python train.py --num_hidden_layers=12 --hidden_size=640 --num_attention_heads=8 --intermediate_size=2560 --norm="rmsnorm" --init_std_up=0.0343 --warmup_steps=200 --dataset="wikipedia_en"
Each number is 128 + 24 x the weight over its row's rms, rounded and kept within 0 to 255. Layers, rows and columns count from 0. Numbers have three digits each. The size before them is the row's rms in percent of the matrix's.

# up: layer 5 MLP up, 2560x640, rms 0.0436, rows 1206-1260, columns 480-559
# down: layer 5 MLP down (transposed), 2560x640, rms 0.0325, rows 1206-1259, columns 480-559
# gate: layer 5 MLP gate, 2560x640, rms 0.0434, rows 1207-1260, columns 480-559
up1206 101:139088171147142143175170095114115163139136130126173129134117106108127108147180085136131138101149171133149089147165130181123152121141067108111143115123122163148075112120134135143096161123137127161106113129162103146163091173097120154161120119
down1206 102:157086144139144109117125115100149140157116128132149096148089102102157142101133139138143129118091101127164109101140161100132105110137108136127135139151166139146100110157085110123143089107138130124098086130131083148123098153131108147094101079
gate1207 092:124107096091134163145120132121174118144160137148076142128155126097098075187133117118141135125125108127093121118130118130123128110166137108125136124139138156116134133081175134143117104091127122076145127134123128127121125145133131125116099130
up1207 097:136128159131148129082122137121095140171077118114137152139105155135117140159131121124109160094098146162074161143157099111129108137123143155121170132132116103132139117095110132137089123185158111140126137141110142124109128142141115126126165121
down1207 102:123139145124131149133167128099130107175119143128093131113123087130133146142160170135131100146121137122143119133126136132106118159130087120091141111116107134153103154173105084179156140097117109130126116093106125149139145116135112133138118143
gate1208 099:105117149112109127128161119178134130128117116149109139155151186126079101155100170102094110128077172132118108095177120099149133161114156154135087088114178153134129105123103140138140181110163113106128142136129149125079060084105167126112125171
up1208 101:140150116095145126133105126107138115119136128169101133109146132140137150102104109113110080114133112101154134139134138163128149115130080116125134131123107144097107096104151119142146107115125121086149130110172160118124106160158142117155157109
down1208 097:111146146162131128140143096107123158091123120119144147105124161166104116105163138145157155181123126126133120082127168096088147131140157145131124123154115106092146143086125152121076138157121119127099120109122143134094125095123154104155129159
gate1209 095:118150145102125087130111171157129120142097108134093124104140122097119161151120123128123098126112140144126127153093135163161124078134148098168131116148127107122126142120102153128133125126130076144081124155129132138131109137101101146128152150
up1209 094:130144112115142088121069135129150131146072090128161128130103089142125114154109136098119078142109110126132122131111172101145122101164139147137150144115155132054108060103140129130107133110116141128108165114114123152106122114145137130147104094
down1209 095:103127162131119139109165136142092077172118128163091123133141131094114149155109137126157134113122139132142155123148142093087114177119105123107107170158138096088139128148119126118163137104159101179124164128135093124130156106096115145117120125
gate1210 097:118141092095106131149102149129138120122140079132130125081152149136144155138151152103127111117165111139100146157110110120116108102111125103138102117170135124133108102169164106124113140120116138125103138127126137125168121142126137153132166149
up1210 101:133085148139173159130135134119118132124137110073168129130115081140100147148133120135163075109114151109117138101150140139148189163135104121118134115135113156093157136149132114092098127114136139126133143146133129162149092157161148166129138139
down1210 098:166138121150143139144142117157157106120154122173149112135093156091123191149151133125123174100145106109141110132153137136116131122128099126117136095184123143099128137187132121143131125096104167161146140170100096136134131128151124132116135140
gate1211 096:132180145129118083148134155109111116132118108083120115094109140110098178132092126109125115130169127139150145122139118124093135135077135131132146148108165160137170158134128116106110112143137096130112158112134127123095135105069143170110116171
up1211 097:127128145123136104135112134142189156081102131160137114119115097140125113139128104052173135178124148139092122122142101121085164112102112089084152162135134138143121143133173098133158163096150128154151121125143157140138141110157110120134158125
down1211 098:148101160100103099143142171109122110122145146144111119088102143098142133134086123148128117115172120115134117098076092160146124157125087158198156113143116155091152101135150097107125101142154165083148112112134094135141133121128142140160106137
gate1212 100:135166109155148162170119101142168146100103095107157126115128143140166140084140118117081145109120143177150111138120175107093143115124141107099149117105116111106097107178126172139121094110143164102129128144127125116130090181125121131125141134
up1212 100:126166151160114091123128094152133155138120126151127119156121174087127128119141109180140140113151137127127116092148139110137111127108129135167132132105074151132113128104165114116174138137109085168142175152098131177131169110150129083148106095
down1212 098:154113159107110171114147191135180118161132140107087145129128111123070112167130119123087124146092143133099161133130137148086084147136119118112115115099136137154132115087140149108182154107139126151143110097121069106126111103151124129147186136
gate1213 098:086154184154127117074102118101140124120138139121103134133130141123157106109148125139144109109104095142098125107140159128157143178137134129164163086122127144137101126144144134119108148141115130137141122106117117148110148147124125104157057122
up1213 103:153097137119175116120124135129079145084108115155130123163149084091167161124149117112128120103104128081131113131120105139148137140061165104143132141177148149121100151139107136121140171174134129116096097129150133131150149127129128123115179178
down1213 100:132087116144154102136119111127175129109124116134094165145136131084140092107118110130114131136128115173130130087112138145096133117123134113174117124138170116157124180117097163154120113114132119119145145142147090113176118167151102156083126156
gate1214 099:209138157131140111144168166097150149132130120111122122126198173149165120120124108115144148131153128123136120101185109134138190076149140157132145154113184132140111121122088105147124148153108124114146100105113112144123090090123120124119149091
up1214 099:176135115148119158108127111126110150117130178135156093142112155139087158153129145134113121119142182159097109144111150098128163153132134119149178125106124141143132141172132114142113111123099113154146108136118070154147138147089189129126121148
down1214 099:144080163108124159113156083170133151105080132055121169143097134116094127121100125137128123112110163083099088163127112125168130115132157087102117104142158122135134142121152121168129121134124103139179121135148135175157133145156137138157124121
gate1215 094:079125122099124142098085112101099133151096154100099139127137142113167162116128083148156136128133134124113103153106098083100156133111148158101115164156129126136138151125124109145128110126123138159104119104123106117104076148125139142096132152
up1215 093:146086152140092142127150069124150077140120102150181124079123122172102145120103131136145163132132113139151120150114131112129120127122129120122113133120131120091135134123150151135158145130094118113160138114133135143099183104162129137128128096
down1215 096:139121144142120153136126122163138154108087156132131098182121145117167162139189124132144113116155114127081160144134136080151133102176086121118135110130091154135113170177117163134108102121120115141139150139099124156154160117138116137131126153
gate1216 100:121159115129101142161158094132118133136119145100128177143135144126115143127140184135134076120083101116169103135113146148103119188130084134149151110101128149142117136126119123128116136089118144178127109123147131103112107126105146124166119172
up1216 096:101120150137147110068144181094160105134098170113104129126110205085133093163176155124121158108080107122109134133131120129103127087153110135119144158155096118151128120140125093158159138133095136153097116152126144152127128195124096147123148147
down1216 098:138154112124140124138109153104129166141168106098142132129126133134129104128117143188127078139109151118129100091131064144098128107123136132110118086126128102133144127135140143145103118139100127132096101134130126150151151122160141115111187101
gate1217 107:168110142117144115102130135179129064157146136131077150143131171140119113126067159093087066136130161098133127133105135095100099136142151152083125140176127117090090122153130151099099149121167109120137125130108147124143136144111127156096115147
up1217 100:126154059122133130158131119114105115163093104120106172150135127110084148135119122127139131131102140100129145128080094155108120171149170135127141140118144149167158132107104139181144151121138152146109195114171166123115113087127218196123132138
down1217 105:137119122148146189114132120110132057176087105131131122132119149130123162094134187129129126188130101102140120094140130148135119103131123134129104096133158149088093084133172133110104119114159143127092170125155135122127111123105121143095146143
gate1218 100:178092131148105150170174149107112175135177142109117119079127138141145132136133121090136124133127150133139140147148090105162155089166135140178152108140125124132149168108183130094103135124151097116128165149133128146145092121101138127138100137
up1218 104:104083100148114135095099130123065118112152120123072138142155140127115134153134099162129128104091114188141113107148168149116125182141136150114130122087173079121121143129110137163149145108129129162145130097164086131162142150166135098125115112
down1218 100:091130143101117122130099117162105133163146121141123158117160128105100155148153134128084078121097103137159129078129131161145118146134127085116104101075136103074132132117130109118121139155123143126156098137137165149131112132144129105136169116
gate1219 104:116147116132122090154144143138129080134132103097129140129125143102126111131073166132113125151120135138137101161135149133131113143144130115107100143103107098082162106095108137101069112112121104085131132132107125095141103131141131135070119139
up1219 099:110109117133128099145129148135117098128116124150130181165179125124142109145113140140075145134116118157107134107122139125099109125130164125171124119101109133143104130167106133147109100075100098099140103148092117121092102080149141115120123147
down1219 103:103103156115093139132155148113131126139090114107082142102119160113101127086083092150143098109129096177142113101109134158119139156102149152154084168093151139109150139111110131114108078080115144126129099153144126141115115105156122121138148119
gate1220 091:142085066120117159144106179124123143116132140131126135160167119118132166121136118114124136195138085059117080144128128094112191144092161122155134096059134148148136119147144154159125135116107129115126083083121138115143129103134195105128127149
up1220 093:136157105149145129127148131122082137127117119140107132103127144155157137106123139143134151126090121108100134160144149127171131135134144085099149132173119127148115110191110144120122153097145130127118146143157105150174091098127129150113104186
down1220 096:150175126113144133130144126172117147135112163120160119163106092140133190150150145154169125153151074122105157116098083160117111154109133147170150133124128138144100074156104156118146103148167121110133071110118123162082094110120147111133103130
gate1221 100:120115130129094116127127138100196138132151104133128144112092156118143099129142095150109125114140147126146135142121138134135137114085127122152152108100127115122124144150143123124112137152119142095119148088122135120131150116133153148107105141
up1221 104:114167122118141131073172110092159111169155116085126109130157122101128107153073116113121160133107149103076122117142128165122109160106150130090155113123108136163104154119103112140181104143143090085089149109125173094149122146081149072086115153
down1221 098:110107107125147152159156141178105129116127139088108157131118113135129122160099158178133107103129126093105061126146127167135091111114111121083137189094109103135112183113118123110162115131153141162130109115166139138120130108115121142083148124
gate1222 101:148121162132108167175137125110112118118125158085154103124112172110132140124136152160119138125117114118140145144103158123167106139109148120057147134183113132158110119142169181128099106111104150132155118099159097138113093113141152135171129137
up1222 100:136156117128123148169135131114104124126129125146106102108073121107121131086147122119140148111085107165099158145137109104115152154109180105171074128164106111069161091098093093125165157103149165078149122144114130092173096129103036156136114091
down1222 095:141106080128175100135154087134141127127157130054144092119139176105113106138161136138129149115101106124148092118098125122165083183120181144144141143078160129178117123156167156117128078182114151166123138096137105170140126130136206104140148150
gate1223 102:138108150085110137145139123122124107122120094101131143122162094129135106142116127170077076085142102140121110133126141174141076128157156129113081112141146160147134129116130145104090108135187117133166126091136137134115136100164157132119091147
up1223 100:096143114104169155127111089104138130138124101149130128136113137136116107129136162146084156125101122131160149175132141127104113150146109113130112095087120163124129148102138135113108102141146084101132082111157128124106118120101122113091147143
down1223 092:119135142141107195140122135121100082137144120115131130141127137112113152167156143166128111138161122134117090112130125139145149164137060160161135114131128122120154138140124148140114144093137113125130124123133131098107092105151117090175108135
gate1224 103:119194123162134106129069150101139153158106122132126095114118125092110127150145126120148114086100139112140129142142168105148115124148135139120129131114151128146148130135131098155138083181128131113106105089128112128121102056152120155171172123
up1224 100:139128145117113125142107117140126108100133138146111123105141138111152156096133134048173104117134099097143133093100162140155144137133132073091140139157167184135111135117148131150077129097159130125129134127107124149147128158138115150117160105
down1224 102:148111138150142127161158157123118099121087122138111136128143116127143111097180121107099132082129143083140116067110132146121087087139130085153140135134136121137118096113106162093100146099100126152139154141118133113123086190127145129108140153
gate1225 096:119139148110110156141139113154144137135133115126132153129135108106127156170135127133115140155100130110098108143129131184119149141109111076124113092142076124132104140112142110114108109118129133172145114149149111136112129106137086143119165172
up1225 094:136108141122143121140147126101146096113124121136104101165097112134121087120109165083176146128073106130092172106101156114139128144124126145143119136111150134128165104140140138136146138098133162139108116146115108090106201151094126153082140126
down1225 096:123138109172132133109117117067118091101156118157144153053085152143098143114132148093157112111173160139167140108134118109157117154143175125127093144108166103139128110122116098114116150166128103119136133113117114108116136119098112145174146088
gate1226 096:112103123118136080121148122140122100108134128143121135148133135157155130115089167165120105124136119152116137116132114126128170097116135095124161099151154145164080123132139127152145112126089121131126171131122137137116122148130122152108106157
up1226 102:130128116147092090109120127147113166112126125126136156144125136104133118143131120095144095097125126129198146148119188144110104136118122158126132123133121134125115116139120136118111083146121139099135150114120125131093113121120104175139107128
down1226 097:133113112120144141081110159105132098120181122114164122154125126120113132135107125147138103106168144153157135117132145142137147170112076121125115120156117128141136156180139179146137127128158121125128103126097136068127137130123113099115125166
gate1227 104:172091143167127116108139183080136125117150136136114160125126117151128087127113088181159090122122154145121123159114181085144132113125142125125154114137146073127175147176087158141147152131144124121107166078124115110136125137096114135153102120
up1227 101:140128143120113140099141140120129140132123113116117122101138102143110115105145171125162123151108097110143126132084118099175131125098097147118119158099132116113128095097113122130130157124144178108083144153156172148175102115143131104119116116
down1227 103:073119116110088137167122135141117107157087112111135138107112112098143151114169118140182140149177160111157148140131126095117144139132144123114068131131163160148127111096177094141130157110125162158143136134112105115132101087138130104108114100
gate1228 101:104112149141143095147125136158132138175156111147113142147093106147115166176117156106097183147135175119159134138124154124115160135121140160115096063140158089170127152138123165140117137155129104158100173134133112094141122078101045132143137115
up1228 095:117142172146141123112097130140114097144134085147204151114170159119114155130095133153133118188108116141105187113126166181106184132119147105162107085119126117152111131146124147105147159100137134070125134110124117139121102172147119147108128147
down1228 099:127106144108148130127149147123132095138134138154155121118142130133168167129140187060129099123170126120103139122116080147129106091131089108116143142108140125121149115154129149109134096112079136150131118124154117102140149169135150143102158150
gate1229 092:122123113124156130099090148097133173138141111117145113132116123143103115115114155097128131101101114137153100108167112105137171117142157074153141149128123097151120117110133141171187136164140153111142146111164128157123118144149116151156095125
up1229 102:075168104132133124132078153128112112103108162117125113130110169140148150099148095116099111133069104112131142123131156163103125136100138115110144100080150139128152120152157100153135148068092149171122099137122137144104127080158152124115077087
down1229 099:118157098164095118118122103123129153161146122133179110115106155130130123150105130136103084111106095163155155163093156135143158056138176112096094116128152110110111107138106103162147124115123157172130149116149110081130122118158132108126109115
gate1230 101:140142144153152118112103138121144157142151170141135095149110092078127095166141090163127136135113123129169114119114138112099125152084079154158113124116144141088062171123085113148116112156145138137169143142153095147132129119135101072122147117
up1230 099:128097109143159125174131124140131125085121138123157147140125147129126095123093119129101143150135161116130128152159138135124126129113173148137087104132138137123103176158137121111153134209149165118141123146127150124147153139067140113104111100
down1230 104:127121143133138097148159123102129119090149160116112120162139163115152141100107114123020171166134139109113135121142120162100139128116126124160109114136114108117139127072137115160114107136110144155097108099142145130155160091185156143118122131
gate1231 101:069148151150145094126110128127121162129091120138135114140135142141153107150156096189147175109107136109092137157116133137140150159092133117169134148149087127116152119114173154119086117117151170166120108180107084108150123103125136102126164149
up1231 104:192109115125149160120133119109117107153103144186113171131122096148115089147169146148114159125180066132148120137146122115143121107125166099126121165143121079154137109118158139140138128090164104173154117130093134141120181099153122120143147128
down1231 098:158132112114161125108132173073116126149128132143135110154127124114173136129138132153134150129143159143128120109172130112106111126138110124152177117103114136130154171133131144166132142117132130131124134140114117116158099147078113119118147144
gate1232 101:158170130146151170096156139097127152153125134143123124113092079140104128141135137116158160098115131153134127141133128144102126130126134108138170144114153107148154141124134098109122127120125127064129124130122132146103128096103170121114158104
up1232 105:102095079143149122150148137120092167129134132147160116118146129139138119102121109144087121109157133111176162133093117073112123136129121112176144119132168153149136120102142178140114141131081134152159095115097153102106124121111119123127144143
down1232 101:137129126189175098110130137124153120158156122153131136115117154089122178140166124106146137114127122124126166154165138141116111138136155170138149155130136142085126146074137126124104153102115132136134127083139124132114139126140115109105134086
gate1233 104:164091132096140148170153119102104129156184131102106109153091119162118095104106154129138107165117103088173103137122078149143142131116114145127162151149166172127108142117116105136154143157172107126129116106113136137181102160102111127167123080
up1233 107:081149148108137105124130128106110094133077142143154132109133123162131140140160146125115131101148172185147171099127111140130108110156145086099132123096156148119073129161122182148200157079128133150141161122105155148162108124128113153101145095
down1233 100:079130175087125083160114123139151140099152111109151129157147129140136124123128150153153151154153164146122117122133087129150111151106111148104130088106179107139130154133097105102139153124167157155124140094083158111152096145133177122114115152
gate1234 104:113175157126147144138165091150127152150108122135100112096125133154169095173169153129073141151100159182116127133137119166157132179151146124133158095155110113146142153153095154147132153132124139084159092086107120143108157080145156122112095104
up1234 098:150116174114099119116132083129149121143138129120120104155116097119131120140122110208120077153095169110148133133108099120139172122169129088155117114096127103122087114094114138122094173120149149106166090121133135103113129116124085085143082108
down1234 098:168150146110112147156131117131120138127147104116105104141132070161106124122138123129098089091170091166132130137116114091085109144163159154103131110109107142125151173140139097128166132125143172119166093137118171103109101148175132158137123082
gate1235 101:117137149143116148122073135087084122112131120119108122108162146141143130125126116134130142154129093137170157158160151169120188165120128103136118109101140104127124102106124129164126136140109119111110129129123142157088107132162127104139091115
up1235 105:086108125148104137144145131068135103109104124144128135157177175134150125151168123095119174163104142120149121130180140133148184134144128096130145132113147088177112113098130147135173111112107168143113150177177166137133113145172135130129126098
down1235 098:172093144142086086154146168076105106159128087126125099136114106149092126144074153129146117127156148093144175103144142134130102109193091150173079117144111117132112094143097108124119136124161080117142109110066155166118151157137103131170134104
gate1236 096:125133164118154066138114136158126087128119111106155085108123156124122119161153122128118146132131090118176114141118092118143107123105150153127085164113132151117122175163130125126123110084127151112109134123178114114118107165120126176098136127
up1236 094:124112097094104111124161147174124082174134124077139129133121160110112154103138158131106110100099131163136103107134170158163166099165149128117152150108152129114112125109124111122127109115173148144139113112127123119136120094108150130123071126
down1236 100:105131129141099134112130139145105140132132061147089116173159063125133143129150107111144138142118173160128100079103171171152170184133136113135143128120122124117128125098070137128116116133157149168164103093147121145123115115115108119108125135
gate1237 104:145166129163135110122150172125146136122137162144142144149113118076132075098154126147119146132127187149129154136147144151138121084149154093140083132127091140134125121126150119124102124151096117104125126108096077102164112113167105166127120088
up1237 108:122114138099155120117161142142116141134075121128104090178101109129130133129149157122095116108107127175126096136131153102095148122148128115146125115153148123127143117129150102110122149131105159128140149147136093169123082152145138132093137140
down1237 106:114155130108116135128123134174111110121121137121119141165105106101154136154135095137135121126173160139110129097146144125157104120128101106110103107144126098141127092112133103153132110115152173131153153132067136150124120153121125078122103104
gate1238 103:111109124114123124117095131132129119126085117114178143141123149126107100146152113126152159134114157152118130150158107126134126105130116108143162111109098129118158157152133116120136114161102080146124117168148146123172095155100121162133107106
up1238 100:135125167142132131130087138130153131113167132119063142083118140103140140124098114101109164128122145099125138123142139137125150112111113096116136141118139121138151132098171109138122152161153123123117118137118115113130102096129156102126088151
down1238 103:115127107130122126168106148150119137075198126144114157109128138127132151134143130110127167122131128140098083119146112159148112159155111110111120120137108141174114121104140156151134143135123143089161153142083064123152137112096132140152118150
gate1239 101:141126092119114160149143158155100144189121101104105138120101133123139154116105093090136101148113153142160092167085181131159127132152093105122128093130135096163132157156147117102123162111097124101116110147134113167124130152128148182110139168
up1239 101:114113126173127113104088099186124117093126115083082096142080108123127132138075137134120123152118121123124116139123117054149153130119172169107151091144130118128130135099138157121109159129121130128141094143149134165111111132158121125146124121
down1239 104:108092132175104167146119131181101118104129100124106112114108107107095111169141124147118142152114143106131111109109129149165190168096143115103137127140158134096132160137142141164140139098119132174134184125071146152098135168105111096078135074
gate1240 092:112115103135151116111132079103122104128135105078073176127136108183148109136149136141100119124163140141120142109142121097139122133119133137159111154117096116107146147151051177122122118135149107119150129086124145119110113137102097147127136129
up1240 094:138120124148142169145168156140116120167148139108184147174136121116093123120082094127114094115117134093125103159115143138146176140112113120109118096141129122150139093158158100165137093150129135186123170139141135128102145158120130117120147154
down1240 096:128145131158139156161153144140157158144135107119129135141099141155103146119138096109133102143095158110127139127131121186078121146142110125084121132126157141103130116144118119121139137126148083112122118092137104136105121164112087128153118142
gate1241 106:162101119125124135096122135125141110117116140154138145145119128141161146169146100147134125153187114122132122106143151109094171155122148120140113122154118134122148138145074123177138115167133131093174151104148099117199162155134150131108155085
up1241 104:161150121099081139130068103145142141121182107135116126086136123149135094144156131144153107114150134102137134161168143132148092109115128155178102111112129104090069092120143131127116164106135129139104107118131146140118095105091097114134138161
down1241 100:135142170099119143140143099116106120128115107143126125132107124132111143073098146150153137114139092142126199129095156132133187148167102179140142113156102120152096086155120145167096114150157135162139161099138104156171113162131114114119112160
gate1242 113:114111141145131129118152134140148151133096160121122120131099152115149136108100122102109127148123102149152120146166167150155094164178118166144084118133133110137161170104131139129108074098069147149139180116109125201107133124073112141091139074
up1242 112:116124148130100132147109112115146139098122118117127096163115098111146122148130142081143117148089129138145149150138132118142124135147141103166087112138150128086100145119165109100103137098090123110151102091126146130113167122078140138062106094
down1242 099:159108103172079106167144138102094109122134076111145103136138105102105093137069154152179178111128130153120137131114109134162129158138124132134182160116158113117103161148116121143128164096119125072123116128144132096161125138180128112121075119
gate1243 099:111143146096156123128076144131184166162169094118157148150122078110119109113112117116148134134124111136147118115104137123143148169114169132101094096128133111123100131134168134141152133092157105090108133134128127159098145178119151127171126104
up1243 098:114132147109118129151119131133144151145112114150138114094150127120122114104115127113135166148115106119119128115144088139145181159116147123116091163142091145131105115141130147158149124135124141131136101142089129135134124130117104113162134113
down1243 102:139102136130142130193120134130116105141134129124129094114153140152146166073109146158114126159133127178066140111150161125167128097118198147132113177171108152110114124150145136136143123149114132110136095137115131128140126140097098104077145091
gate1244 097:164112125138158137133132138145124124084140137149082134133142089131138161133156151127136131128069126108098081113149157116140128141161129083084192158154144143098153163113177150160168119162121139179119097101151115124102066081149168137093150127
up1244 101:196148158098134133089106142132108087106111097101096101115134122141147130121158130192149089175119146164136116117143113135101160132096136119082132149057091121128129157096120090149105129154096120143145127170136135131132108110157114120122130113
down1244 101:148107129124125149136123110110113159150114111153119137148131123158126141133109103143128178097147142150104131134125125119129101091139114108176126112156133174094097160113100096112150151128134161093140116063137127118108096120124116105156110099
gate1245 097:120140130129120118131159137141087141112146151160141123157157105142140138107111096160123128158119095141133146129129131143125134106145132121138088114141111114156146141153129071127115104107145126136155127124118114106147139115152108100129081146
up1245 097:142139151132112171159114100151184093115138128129124134150126147177122136153109141121125151116076081157105103144120171129115111101089168081085139092140134112128097118099141134118129130150109089099071125154096147109128128112119187125163102103
down1245 100:159157127127089168088131124136126112140131142116100166120133115106151111128146152114104122110120159140130132107109148134140138175132110124092119170090100104116141146133097127108131151090111106134139133120167140134137145123117144137115133098
gate1246 103:134124124139114198135122086145130108084109103090166137102123128161123123145134145101166131135123126080139159130156112153119128148135119128174147112139106111124164073128120110097095150124139112143129127080108093156131156116118130129148138137
up1246 103:085075129126106179128142152112145169127124125108151142109107151115129076119100108108152114146128120120090129126140129129139141068105134103113097151084130151134142158106133108102156124134143186075169103139099127077132137125127136071084142116
down1246 102:152120134131142130150154100146155171108140126128136111078141123150150081111169118122125117144100123137173114084122123107134125138085108143141115108102132143159094145132132109080110130119163171144152153139139141156128113155146109109120100121
gate1247 099:130129143097145086125126170139143116126143131130166136087129103104117122108177081114116153124144150114111174105111145096121156124133124112087149130141145113165116151118125069114169163132089096131131116127115145138145076145138113136128161106
up1247 099:100145107111176149128125141136073124118177130122118076152121133147143151092106093118109105119168120113126109101106127145107153109117139143128137062111117159117081156124136147162181122122119116078123140144116095170167092179115140110127142099
down1247 101:105145139145107149094142107096136111089140115138139096146125132092106142130075128102161132118128081120146104092096102170117132107166125103157124118085108136099135135151135136107121158150115128131123111147150140092154140121143119114137086169
gate1248 099:136121083124132149110120092132127139107109142126146108137142105084122110160174116149098151117137154115131106087130108122164138110106114114104119144114150118130132115115160132123137181150110111191140148129102141121137126113116111175142130089
up1248 098:133116112145127151105168113134133183153099104147105142097124150081103122133102147157140104078141081111119103136141157125132095113144128105167154121113108159097084115146144144171090111121144098133128118103130127130182115097151124133116132125
down1248 098:117103158139131077121140146119144107133155155112111142122124170154129144140130119150137138139132143177130167145136173139097163176106067166136129105170073166141091155132131143146113080144133132156116104113116130154142124104116124128180132124
gate1249 106:146104117096092159116101158098134134155128125122144082138144099134119117186110126136108184175130145145128139131118120103117110117172148130119088111121094094133167161108124092132097084137121102117138126173128135133119124124114116128152085120
up1249 106:153159122154099131163127108090135152150122112102128124141151130131118104150137126135140159167115112120117155132092158167106148122130087157118097138108137122143135161130164148116120127160088134122104099118106128131162100127123140143118172096
down1249 102:110128107136141142138152149084099146141129111128138116119150146157133145161126121119146146135127129124096164110094192122164143134122096120182114120063120149117152194161105103113129105109119131079154078143117118118128107123112115074154124147
gate1250 109:145163108144099133133088142098118134163119144093144126100090108128113123134096127138154132139135148101121127117136153116114109130130109128113144171124221123103109116113145151176096104124133102114105123113122137106149152123159133081135112160
up1250 108:134111099142092150115097162142094142141132164099148100076172115145160147152123095111172096168139168100133089112115116134090126153139108126152127143138175128121149115133161100173124102117105137149094164118127161117147117090134106108138148148
down1250 104:145120135108132167134143094096123159138103146130167113136162087099130106092131125114112131125132155086132148080168123104099101077146148168113105127099150129122135126109105140137082118162142125178112111112117136092130155128129139140094116165
gate1251 100:170159142142141149185158168132134110053162143144101089134130128089156148128115156161120158134141114117129147107103116174118110125137156108114119124090099178083138116123104092098150136128141119164109150131121130120185179114156149091134094154
up1251 099:075131130108104085133087154136124097076118158143164091114164185137074097133114115140120102167132130139158126111115113112088112212145128158113137140094142149097110136136138120120120106098152156151169113110117103132130158108153159109117103129
down1251 100:138111111130126147081173125101125118134131143142144121111113163125111143107146112175129152141145140117153138150110150123148135109113115131117112177126153095115125128133115130147137137123143104083077131107126110134136118144137089151145155127
gate1252 108:149156119125137099117105085122086172116134105115145120092127122076143111131126121125095101107137110077114111111136118098120078075091106116152134122119084097136118144104115118169121085104188110123121119174095099101165128106124093113126142158
up1252 107:110102105144158164195122139170122102110128050115139089148145133087131130148121117063135158147092147120118074125139099153130134111097112134095174132125113118081154137131098119154121113150133154111121151109120122123143148142089084100149131096
down1252 101:118114146136122136146146116142116128156126087103135150164110141117195122147169150109155140102125118097148175143097139160141113115122130128087151123130140120132085132124108120120137090114115125142109120101120104129108067102159135104138134117
gate1253 101:105138122141085140133093147133156149092082122177139108160098143140127128137128166111114143118116136142163114098155134161135131127118136118119122122163149125096106129117160147147135160127120115102080146107136125164091119138105127148096129099
up1253 103:127210149156117153141098190140155152139080102126126125131155101123141132100104134128125139107139158118168099123138099122157098148152109096075160122140138078133125109107105112137131118119108133140140131171145102090127119137146146131151110133
down1253 099:118126105134131129086104126109114090158124137148142166132093177135151116161182143114124108116108185069116134139098139124109115153131154132134168132120140113098108117125133103125127124146115120166123130117152091107110108113125190107127093092
gate1254 094:113129089108107098097172126128148117136099130074113130136138112122183152112099114128067136074136068127152114184114081138122141118119115164098136098176141135123084123109113139156103135140128102118138100102129134134098145143112132131120117100
up1254 101:138168182116176136156084162109151091145105136133154197098122113129112125150172156155145136114094125115136108125151126114143090161200137154150107137119113119098137112135157164124165147120144125122154133172069164098145088086133138152136181121
down1254 102:129110170074148136148141128116133100119133130103150141115089143115142123126116112154100126132087125137102113147099127133148095159158110117132137132134102112141147132121143093138119106153118110118144133170159139126134095098162142155115136136
gate1255 100:112160089120093160189140111128146094135076154108107163113146112142126143084104140155121130122115110149114098123102140120108144132148123126134139126132122158129118098085120146177118169116134114138119107119124094124120129146120189128134127111
up1255 098:080138098111148121154095156119132140087153136130171172105139115111132129113159133095100127116123116131139135133093149127139132098102127112110111115141123109133130102142119099098124146146100156102140185089115115150111182103140122126169079161
down1255 099:178127136130159122110134143166159145104128129115140147135134101127174100108156158123110148142143175105130107119132097119134133104124082114082102153121166102144145121166102125155112095105133142097125124107152136117123060155163117160174178150
gate1256 105:131123104143121144112139127112105139167118160161138133148137114161155127119165109128120173128140136110109136131094174111149115116139076136113077129135141139123132121142171147076139083143151111153108128079127141160118086129155114139111146141
up1256 107:145148109090162119131104128101163123121184151111126105137070120105117131113133111166123146138119122120125145135097162092118106154188131122155105102129151165147128123141101125142126174149133139155161160122102163138117113103145129135120134105
down1256 100:157139114144119141114088137124107089158117097108146134125143108134136141164144118181147131107079101143091155139152123146085114145132168112157117119150150112107130133115073112117171087159167125123068138138149129121146119136125102144131131168
gate1257 099:127118122119153141178113131147093173128163101129139103120142085096151153108141144160112113160132162130153135116148167136111133120110137076133128138098130143151148149146124130145082106161155114129109107094104151093130130121088161153126106118
up1257 092:151130132144140126132150149106143128090176097132140125117131132097101160161145108136180098177147116146138148125131150134098151117107112101140093082113131120150108142123158113128131143152147167150109129114113119062129097124093097117108123128
down1257 101:134132121130145110115132132178136135154125161150133155167186114132154138119104125136106128151136088123100134088120134152110168159128147123156126126100077102075154117128105121125109138157157134169141085158126100181120165109118125149132091140
gate1258 098:102097091071125132117113152148110119112111119120143096106151109107150107150162115147104146129134152089145120130124155120120110162122168121126092103100106147099104130114126175125140107108079144126121116138140138097119115133071142113117097139
up1258 100:109133120165097161126121116114115157121134123138137095092148154127168095148122086170163162140151134122112165179070140122136142125134086150147143104114093147121148119117173123137143146158127137143135119133171139110147119165124119112163154115
down1258 097:176114094139155116125136090112126141123148168134139166153139101138133137149155081152099154162131096095149117091105146134142135127133091129121151164104118122110132099131138191122168115103163174107149147148096117127156127153145110138122154147
gate1259 096:074109158099115112141131128129137105161146100093095130112168124109146138113075110139149123189099097187130121138146122092129142103124146159106116135122104139125111093107162136137159135126135128098111102112137149118141131156159158114173162096
up1259 101:147115140092111121106108133125093080138126125164139123149105117156156136134152098097146189105084148118132121140149145085124134155102163121118128150113156133192113098128125174109134110131120104163084148138126135099150115139095134129125121158
down1259 102:157128137126158125145099146127139141143093174118095135120108101128177169150086088145132162190099115092115145077090159119122166196134124154094127136106132148141120089143104132159129156120107135144157119139123113113126131111140132106121141116
gate1260 101:134105115150124116117156121094143120144139140122086145103151145112124123084154149136143090169102112144100149103128095150154132116129146127089110103156164110119145090126147123114152145123130109124097126134161105133140077153125114148102127115
up1260 099:153125124155101117159141118114095186122141087168119135092126089128151143114155143134127170127115162162110145124134161134118112192120141109110131108105170158112116164136153119180110118158158141128120143079120109134167138111117062112151097133